config.toml
num_hidden_layers = 9
hidden_size = 320
num_attention_heads = 5
num_key_value_heads = 1
head_dim = 64
intermediate_size = 832
vocab_size = 8192
hidden_act = "swiglu"
norm = "rmsnorm"
norm_place = "out"
norm_eps = 1e-06
positions = "rope"
rope_theta = 10000.0
rope_fraction = 1.0
qk_norm = true
attn_scale = 0.125
bias = "none"
tie_word_embeddings = false
parallel_block = false
init = "trunc"
init_std_qkv = 0.0255
init_std_o = 0.00602
init_std_up = 0.0255
init_std_down = 0.00373
optimizer = "soap_variant"
learning_rate = 0.00676
beta1 = 0.95
beta2 = 0.99
weight_decay = 0.077
lr_head = 0.00751
warmup_steps = 111
schedule = "cos"
final_lr_fraction = 0.1
batch_tokens = 65536
max_seq_len = 512
doc_mask = false
train_tokens = 274700000
max_steps = 4192
dataset = "wikipedia_en"
Each number is 200 + 20 x the weight over the matrix's rms, rounded and kept within 0 to 999. Layers, rows and columns count from 0.

# layer 3 MLP gate, 832x320, rms 0.13, rows 372-385, columns 160-239
201,208,198,188,236,182,202,172,245,205,203,198,217,177,221,201,211,238,183,185,206,193,188,182,193,186,216,170,178,198,195,222,230,178,227,217,194,224,180,234,210,176,195,190,219,220,215,193,189,190,222,226,198,187,212,218,201,222,224,215,162,193,174,209,142,215,191,216,212,222,199,216,197,220,151,187,235,181,153,192
186,219,206,185,197,179,217,188,219,189,208,207,189,161,221,230,252,221,215,219,209,205,172,181,209,231,230,219,208,213,196,189,169,219,209,207,224,162,150,179,188,171,206,177,197,175,211,169,189,204,190,200,202,188,238,194,205,182,174,176,187,205,200,219,209,239,178,171,211,195,241,203,204,192,184,208,202,209,209,187
224,225,240,204,205,213,217,173,188,205,198,187,193,221,230,214,196,226,192,195,186,213,232,207,198,235,224,180,197,184,206,176,216,211,202,185,193,237,226,210,211,204,188,196,171,206,177,208,230,207,227,214,192,213,186,201,183,181,192,214,204,200,195,183,171,181,235,174,214,160,229,210,189,196,195,238,199,242,185,199
249,229,157,200,229,176,193,190,187,192,223,225,208,155,233,203,210,176,197,219,208,189,203,227,210,248,188,200,220,195,233,207,198,224,209,226,205,215,214,203,203,232,201,183,207,220,217,199,234,231,211,197,192,174,200,215,200,207,194,196,163,206,201,206,199,187,167,197,213,188,200,195,175,206,192,199,171,212,170,172
218,165,206,188,190,214,210,201,195,211,178,202,212,194,234,193,182,210,208,178,185,198,193,202,199,197,226,210,197,188,204,215,193,201,198,224,176,187,177,222,212,236,195,178,172,213,210,142,210,200,200,211,198,186,212,211,214,177,193,169,215,188,157,223,171,197,206,193,202,199,181,198,200,250,228,211,233,173,177,211
212,198,176,172,201,172,227,203,218,210,184,199,214,190,214,196,175,203,194,180,180,224,221,187,213,204,185,229,188,196,196,183,197,173,219,238,225,227,183,210,175,238,143,182,190,204,213,190,220,238,203,190,140,202,232,189,219,224,193,194,202,214,218,222,221,205,180,232,208,195,203,181,214,180,200,231,209,210,195,207
158,197,181,187,188,223,220,207,206,179,201,211,185,184,210,217,196,196,171,197,210,201,166,211,190,218,241,180,200,218,221,214,226,177,194,176,182,228,222,214,214,229,236,179,216,192,191,179,234,193,183,179,211,184,234,199,158,247,208,207,226,182,221,211,234,183,222,206,180,208,221,190,222,221,188,224,175,195,183,192
198,219,178,222,179,185,177,198,205,228,232,190,223,202,229,187,214,178,188,204,199,217,214,234,220,207,200,164,178,175,195,226,203,249,214,206,230,204,192,184,204,218,182,204,237,209,203,203,234,166,190,247,182,178,173,165,216,222,206,201,214,218,169,223,185,198,179,216,178,190,206,189,209,203,222,218,179,169,173,220
169,189,225,203,189,203,194,200,209,202,194,188,238,234,245,180,204,218,185,198,212,200,187,200,200,194,217,219,169,210,203,225,189,234,225,211,168,233,183,167,203,172,228,201,194,187,228,209,187,197,206,205,187,164,227,217,216,229,187,219,234,185,209,165,196,213,201,214,182,191,228,226,223,167,189,193,207,207,196,195
204,173,186,212,199,195,229,220,223,188,208,170,184,199,184,199,219,196,221,202,196,184,201,166,185,211,207,240,193,198,204,213,226,222,180,243,265,212,188,194,216,185,196,224,234,185,207,206,213,189,227,201,227,199,186,182,195,253,229,194,212,226,203,199,211,218,236,199,196,220,165,207,173,164,202,178,174,196,220,187
215,193,192,190,213,228,176,185,176,203,196,188,183,221,169,206,210,213,219,208,193,151,230,187,216,200,204,199,182,172,207,213,200,169,190,165,209,216,217,193,189,196,209,210,227,205,180,178,208,252,214,193,214,181,161,219,203,200,206,199,172,182,181,188,211,202,218,231,195,178,207,198,203,210,201,196,181,178,156,179
190,215,166,213,199,208,219,176,182,217,242,203,198,195,193,209,213,218,189,154,200,237,186,254,205,208,226,203,179,173,212,185,170,197,183,186,207,186,158,203,182,191,210,206,176,183,188,200,191,183,195,207,206,195,212,192,208,168,192,203,202,177,197,243,190,210,169,188,192,193,193,208,183,206,207,168,221,203,198,245
185,213,194,220,174,247,225,224,215,233,208,231,182,205,215,204,223,185,201,207,202,195,209,236,165,177,187,219,166,177,190,183,219,237,168,177,229,249,208,165,190,248,186,198,221,150,221,188,210,184,190,191,233,193,204,207,198,201,210,206,169,199,207,213,169,171,190,199,242,209,186,232,177,219,199,227,161,173,211,193
243,194,229,196,203,182,225,228,221,174,189,202,198,150,203,219,204,210,215,207,209,180,222,194,202,225,203,225,190,196,189,201,198,184,189,191,189,171,172,212,197,209,218,191,197,182,200,245,206,236,213,200,167,163,206,183,219,230,244,195,219,191,226,200,178,196,182,190,204,175,201,191,207,172,201,202,179,199,189,233
# layer 3 MLP up, 832x320, rms 0.133, rows 372-385, columns 160-239
189,222,195,207,223,181,182,194,239,186,186,224,188,187,208,180,200,181,182,180,202,161,193,207,188,226,192,195,190,206,201,209,194,196,192,236,189,235,192,206,207,206,184,237,223,198,192,240,215,196,220,217,193,211,210,182,218,180,197,194,192,223,195,178,225,222,185,210,176,210,219,190,201,153,195,197,190,237,225,224
188,223,203,179,241,187,182,187,182,187,213,227,193,199,205,173,196,186,199,183,200,214,226,206,223,199,209,188,195,236,173,181,205,191,192,219,220,233,207,205,200,200,178,182,189,214,189,231,228,181,196,176,211,232,163,186,231,196,215,181,185,180,191,168,229,190,200,220,202,193,219,207,199,208,204,196,212,217,242,175
199,192,191,217,183,200,209,176,171,195,217,185,189,164,231,208,217,199,181,174,166,206,175,203,222,196,151,195,216,228,216,185,231,206,174,208,199,263,197,201,210,200,167,152,189,204,195,190,190,174,182,192,224,201,259,188,205,186,178,196,204,215,252,228,193,172,205,205,216,203,209,228,208,206,198,220,198,214,195,236
182,205,244,204,217,227,226,204,201,226,210,169,202,221,155,231,195,187,218,205,189,195,193,158,191,191,222,194,202,204,193,210,193,204,215,200,182,209,211,181,204,191,198,207,187,188,177,210,162,205,182,192,208,221,200,194,188,196,209,199,238,204,196,214,201,221,204,218,202,188,202,183,222,189,185,211,219,190,232,235
218,203,234,204,195,177,158,209,187,215,183,210,190,229,238,237,195,179,180,188,192,240,208,180,197,178,218,198,194,206,241,201,216,230,178,184,197,188,200,219,211,216,184,189,209,212,193,187,216,190,203,195,174,212,212,190,201,195,210,189,229,191,242,243,215,194,217,184,210,219,174,156,201,228,186,170,210,193,207,228
197,198,219,179,185,187,197,195,229,228,184,233,196,223,216,186,200,173,193,193,172,208,192,188,173,185,205,205,178,212,214,188,216,190,208,215,189,221,190,204,212,237,191,220,188,214,181,189,190,225,229,230,199,245,228,181,190,195,204,215,220,181,227,180,188,224,196,225,175,201,215,195,191,211,197,213,222,193,156,185
218,220,213,224,221,207,207,204,203,210,198,222,209,179,198,212,186,206,221,202,161,193,168,202,202,232,215,180,175,196,221,222,212,224,201,173,176,210,190,208,192,219,215,239,229,191,180,190,194,161,200,190,186,215,189,176,194,256,223,170,164,194,176,177,158,215,194,217,218,229,189,141,209,217,210,198,206,198,185,187
200,190,238,163,213,217,174,190,223,164,195,199,204,192,194,200,205,194,223,221,206,136,213,179,191,230,211,228,207,200,192,211,213,183,193,189,202,234,211,184,190,188,187,204,215,218,202,207,197,216,195,214,212,234,221,203,185,231,198,208,170,165,220,221,172,205,198,202,209,202,195,196,211,209,179,205,203,221,193,190
181,182,174,210,179,236,182,186,222,188,176,219,237,216,219,177,203,217,194,252,206,181,200,231,179,207,209,196,165,185,182,186,199,197,189,208,243,225,163,193,213,137,193,221,231,208,204,199,173,190,188,167,166,176,217,213,206,231,197,208,193,182,210,221,183,201,218,179,208,201,238,203,203,175,169,180,191,209,195,182
226,215,188,196,236,202,207,170,186,236,218,175,175,187,188,191,216,178,192,223,212,227,222,203,190,190,196,179,230,187,175,185,203,194,234,196,190,194,201,197,208,207,181,196,225,193,191,234,198,225,245,188,184,199,208,239,192,198,178,180,184,204,212,208,207,205,187,196,196,202,207,179,224,192,154,188,196,251,204,184
171,227,226,166,231,191,174,214,196,190,211,195,172,210,202,195,217,218,184,209,185,190,150,171,194,211,165,188,189,183,224,195,200,209,172,185,192,220,211,182,209,187,201,184,178,205,190,211,207,188,185,210,226,191,217,189,183,190,148,199,189,150,179,216,181,204,188,209,200,165,214,200,212,188,196,177,208,230,203,187
194,198,191,201,167,241,242,201,179,201,183,181,223,223,205,220,206,179,173,201,160,181,180,189,197,235,213,203,195,215,207,217,200,235,199,213,207,197,190,188,173,198,202,181,184,196,180,190,231,208,213,191,181,159,211,174,186,235,209,208,209,172,203,179,182,182,235,216,206,213,213,202,172,236,189,201,179,179,217,184
203,171,195,174,193,172,170,181,211,187,200,161,203,205,233,166,183,218,223,191,189,202,180,227,200,211,176,180,222,266,230,216,213,196,223,215,159,204,189,220,205,159,186,219,161,231,198,185,161,209,189,224,181,207,219,181,264,162,185,196,216,234,201,189,199,207,200,215,224,179,169,207,198,201,240,161,212,199,234,229
214,162,215,216,210,204,182,218,217,205,215,162,229,191,180,233,216,207,196,207,186,167,216,202,195,212,236,218,188,230,199,152,185,183,190,192,222,179,218,194,200,193,219,173,204,159,237,210,190,210,245,199,206,174,171,182,200,183,229,196,224,194,165,203,173,200,232,179,169,194,199,210,208,172,175,201,203,201,182,181
# layer 3 MLP down (transposed), 832x320, rms 0.121, rows 372-384, columns 160-239
206,206,201,201,183,200,178,184,219,216,228,159,197,181,228,214,196,218,192,206,193,174,255,178,176,183,214,186,169,205,185,240,204,208,199,249,226,230,183,232,188,217,206,202,185,225,198,201,171,192,186,212,215,173,205,233,235,169,207,207,196,177,220,175,226,189,190,173,178,227,214,211,172,198,203,208,225,225,219,182
177,184,229,180,185,200,173,213,256,209,180,193,204,188,194,195,225,203,216,162,227,208,190,204,181,158,202,195,199,221,176,194,212,175,187,202,228,206,173,199,226,221,220,223,216,173,182,212,198,197,208,210,177,179,164,212,222,184,162,185,188,173,192,212,222,181,176,192,220,208,183,224,169,193,224,162,218,181,181,202
209,191,202,213,253,204,215,201,189,235,190,191,201,229,232,217,188,194,162,222,187,197,198,184,206,222,192,170,186,213,202,209,224,209,216,210,214,190,204,192,216,207,199,207,210,191,206,200,227,228,185,204,200,201,243,156,179,211,215,222,204,168,214,205,193,196,153,186,233,198,205,159,190,201,216,237,227,175,184,186
204,164,192,213,231,211,198,192,210,215,195,207,186,175,234,194,185,208,203,213,213,204,199,166,163,175,172,214,195,190,199,227,213,191,215,199,206,266,211,199,206,227,187,192,214,203,190,171,216,219,189,193,198,182,206,166,186,195,217,184,202,180,208,228,211,219,181,180,184,224,209,182,194,211,170,207,210,199,164,214
213,197,227,206,233,198,171,220,177,217,229,179,179,200,198,211,160,177,179,171,201,230,231,183,188,204,193,239,203,219,200,205,219,199,163,214,158,210,190,226,202,240,210,221,205,204,214,195,183,188,169,198,211,206,201,181,206,255,197,204,179,214,222,194,213,208,229,243,194,239,212,188,217,230,195,179,170,200,219,184
191,200,204,212,193,136,191,179,192,211,162,195,181,236,208,165,208,180,192,217,208,202,175,184,205,235,172,177,201,194,173,204,152,189,185,207,194,198,184,203,230,203,201,229,167,200,187,210,181,217,218,211,186,152,217,183,192,195,231,211,169,191,181,227,185,207,205,190,186,191,212,173,181,185,202,222,202,216,225,228
185,202,241,205,219,205,225,169,181,192,211,191,204,200,207,187,173,213,191,212,199,224,199,206,196,211,197,211,197,199,205,190,177,199,200,198,203,204,182,236,172,202,164,239,179,170,231,204,190,174,194,223,219,214,216,206,181,207,199,160,193,224,202,179,227,204,177,186,192,224,192,175,188,156,230,181,245,231,211,120
199,212,204,215,211,192,197,217,206,204,198,167,230,196,195,193,194,241,189,191,205,222,208,225,164,159,220,181,208,165,239,177,181,216,177,201,197,178,215,175,227,201,208,235,216,232,168,211,187,194,211,215,213,187,197,173,203,229,218,226,172,187,243,217,192,187,179,188,213,188,211,218,205,190,218,210,196,171,186,179
202,201,239,195,179,243,217,217,222,211,228,225,183,206,163,235,194,201,189,233,157,173,185,215,238,182,185,214,204,135,195,235,188,158,191,154,216,190,197,200,192,194,214,180,200,184,192,227,197,227,187,205,202,206,190,196,212,232,200,231,193,190,216,190,223,229,217,233,172,221,190,202,163,231,196,204,171,222,203,211
203,189,193,227,167,202,243,210,197,178,185,195,232,203,194,202,185,225,210,209,194,187,148,173,186,206,215,182,195,183,207,227,229,209,195,211,228,203,211,195,228,188,204,222,213,183,188,222,179,181,200,217,205,194,192,185,246,205,202,216,191,197,197,211,207,244,220,205,212,228,196,200,196,170,198,195,187,171,214,188
174,203,184,217,199,213,228,223,203,201,222,212,188,253,224,211,178,221,200,211,237,177,179,198,209,192,180,203,172,209,211,218,162,202,209,200,245,190,188,184,214,212,203,205,192,190,204,231,207,193,186,192,250,201,176,195,194,220,222,232,164,228,155,154,186,196,165,224,149,197,207,207,172,200,193,235,228,231,196,198
178,216,225,218,197,193,220,201,212,183,180,227,192,216,229,200,247,206,225,157,214,216,179,225,178,186,211,201,165,189,182,210,194,176,206,187,218,185,195,219,180,169,190,200,206,193,166,197,190,198,202,169,166,187,220,193,192,187,228,175,172,201,211,231,225,188,164,212,199,183,205,211,197,193,186,201,204,210,157,206
190,208,180,203,196,192,226,196,234,183,204,174,184,210,196,226,218,195,217,228,198,146,200,210,194,224,182,206,199,218,221,216,193,213,220,206,222,191,175,217,196,193,163,190,195,197,208,216,199,194,178,181,201,181,186,231,193,155,212,209,196,232,216,170,190,234,209,171,219,222,168,170,220,184,246,192,198,169,199,233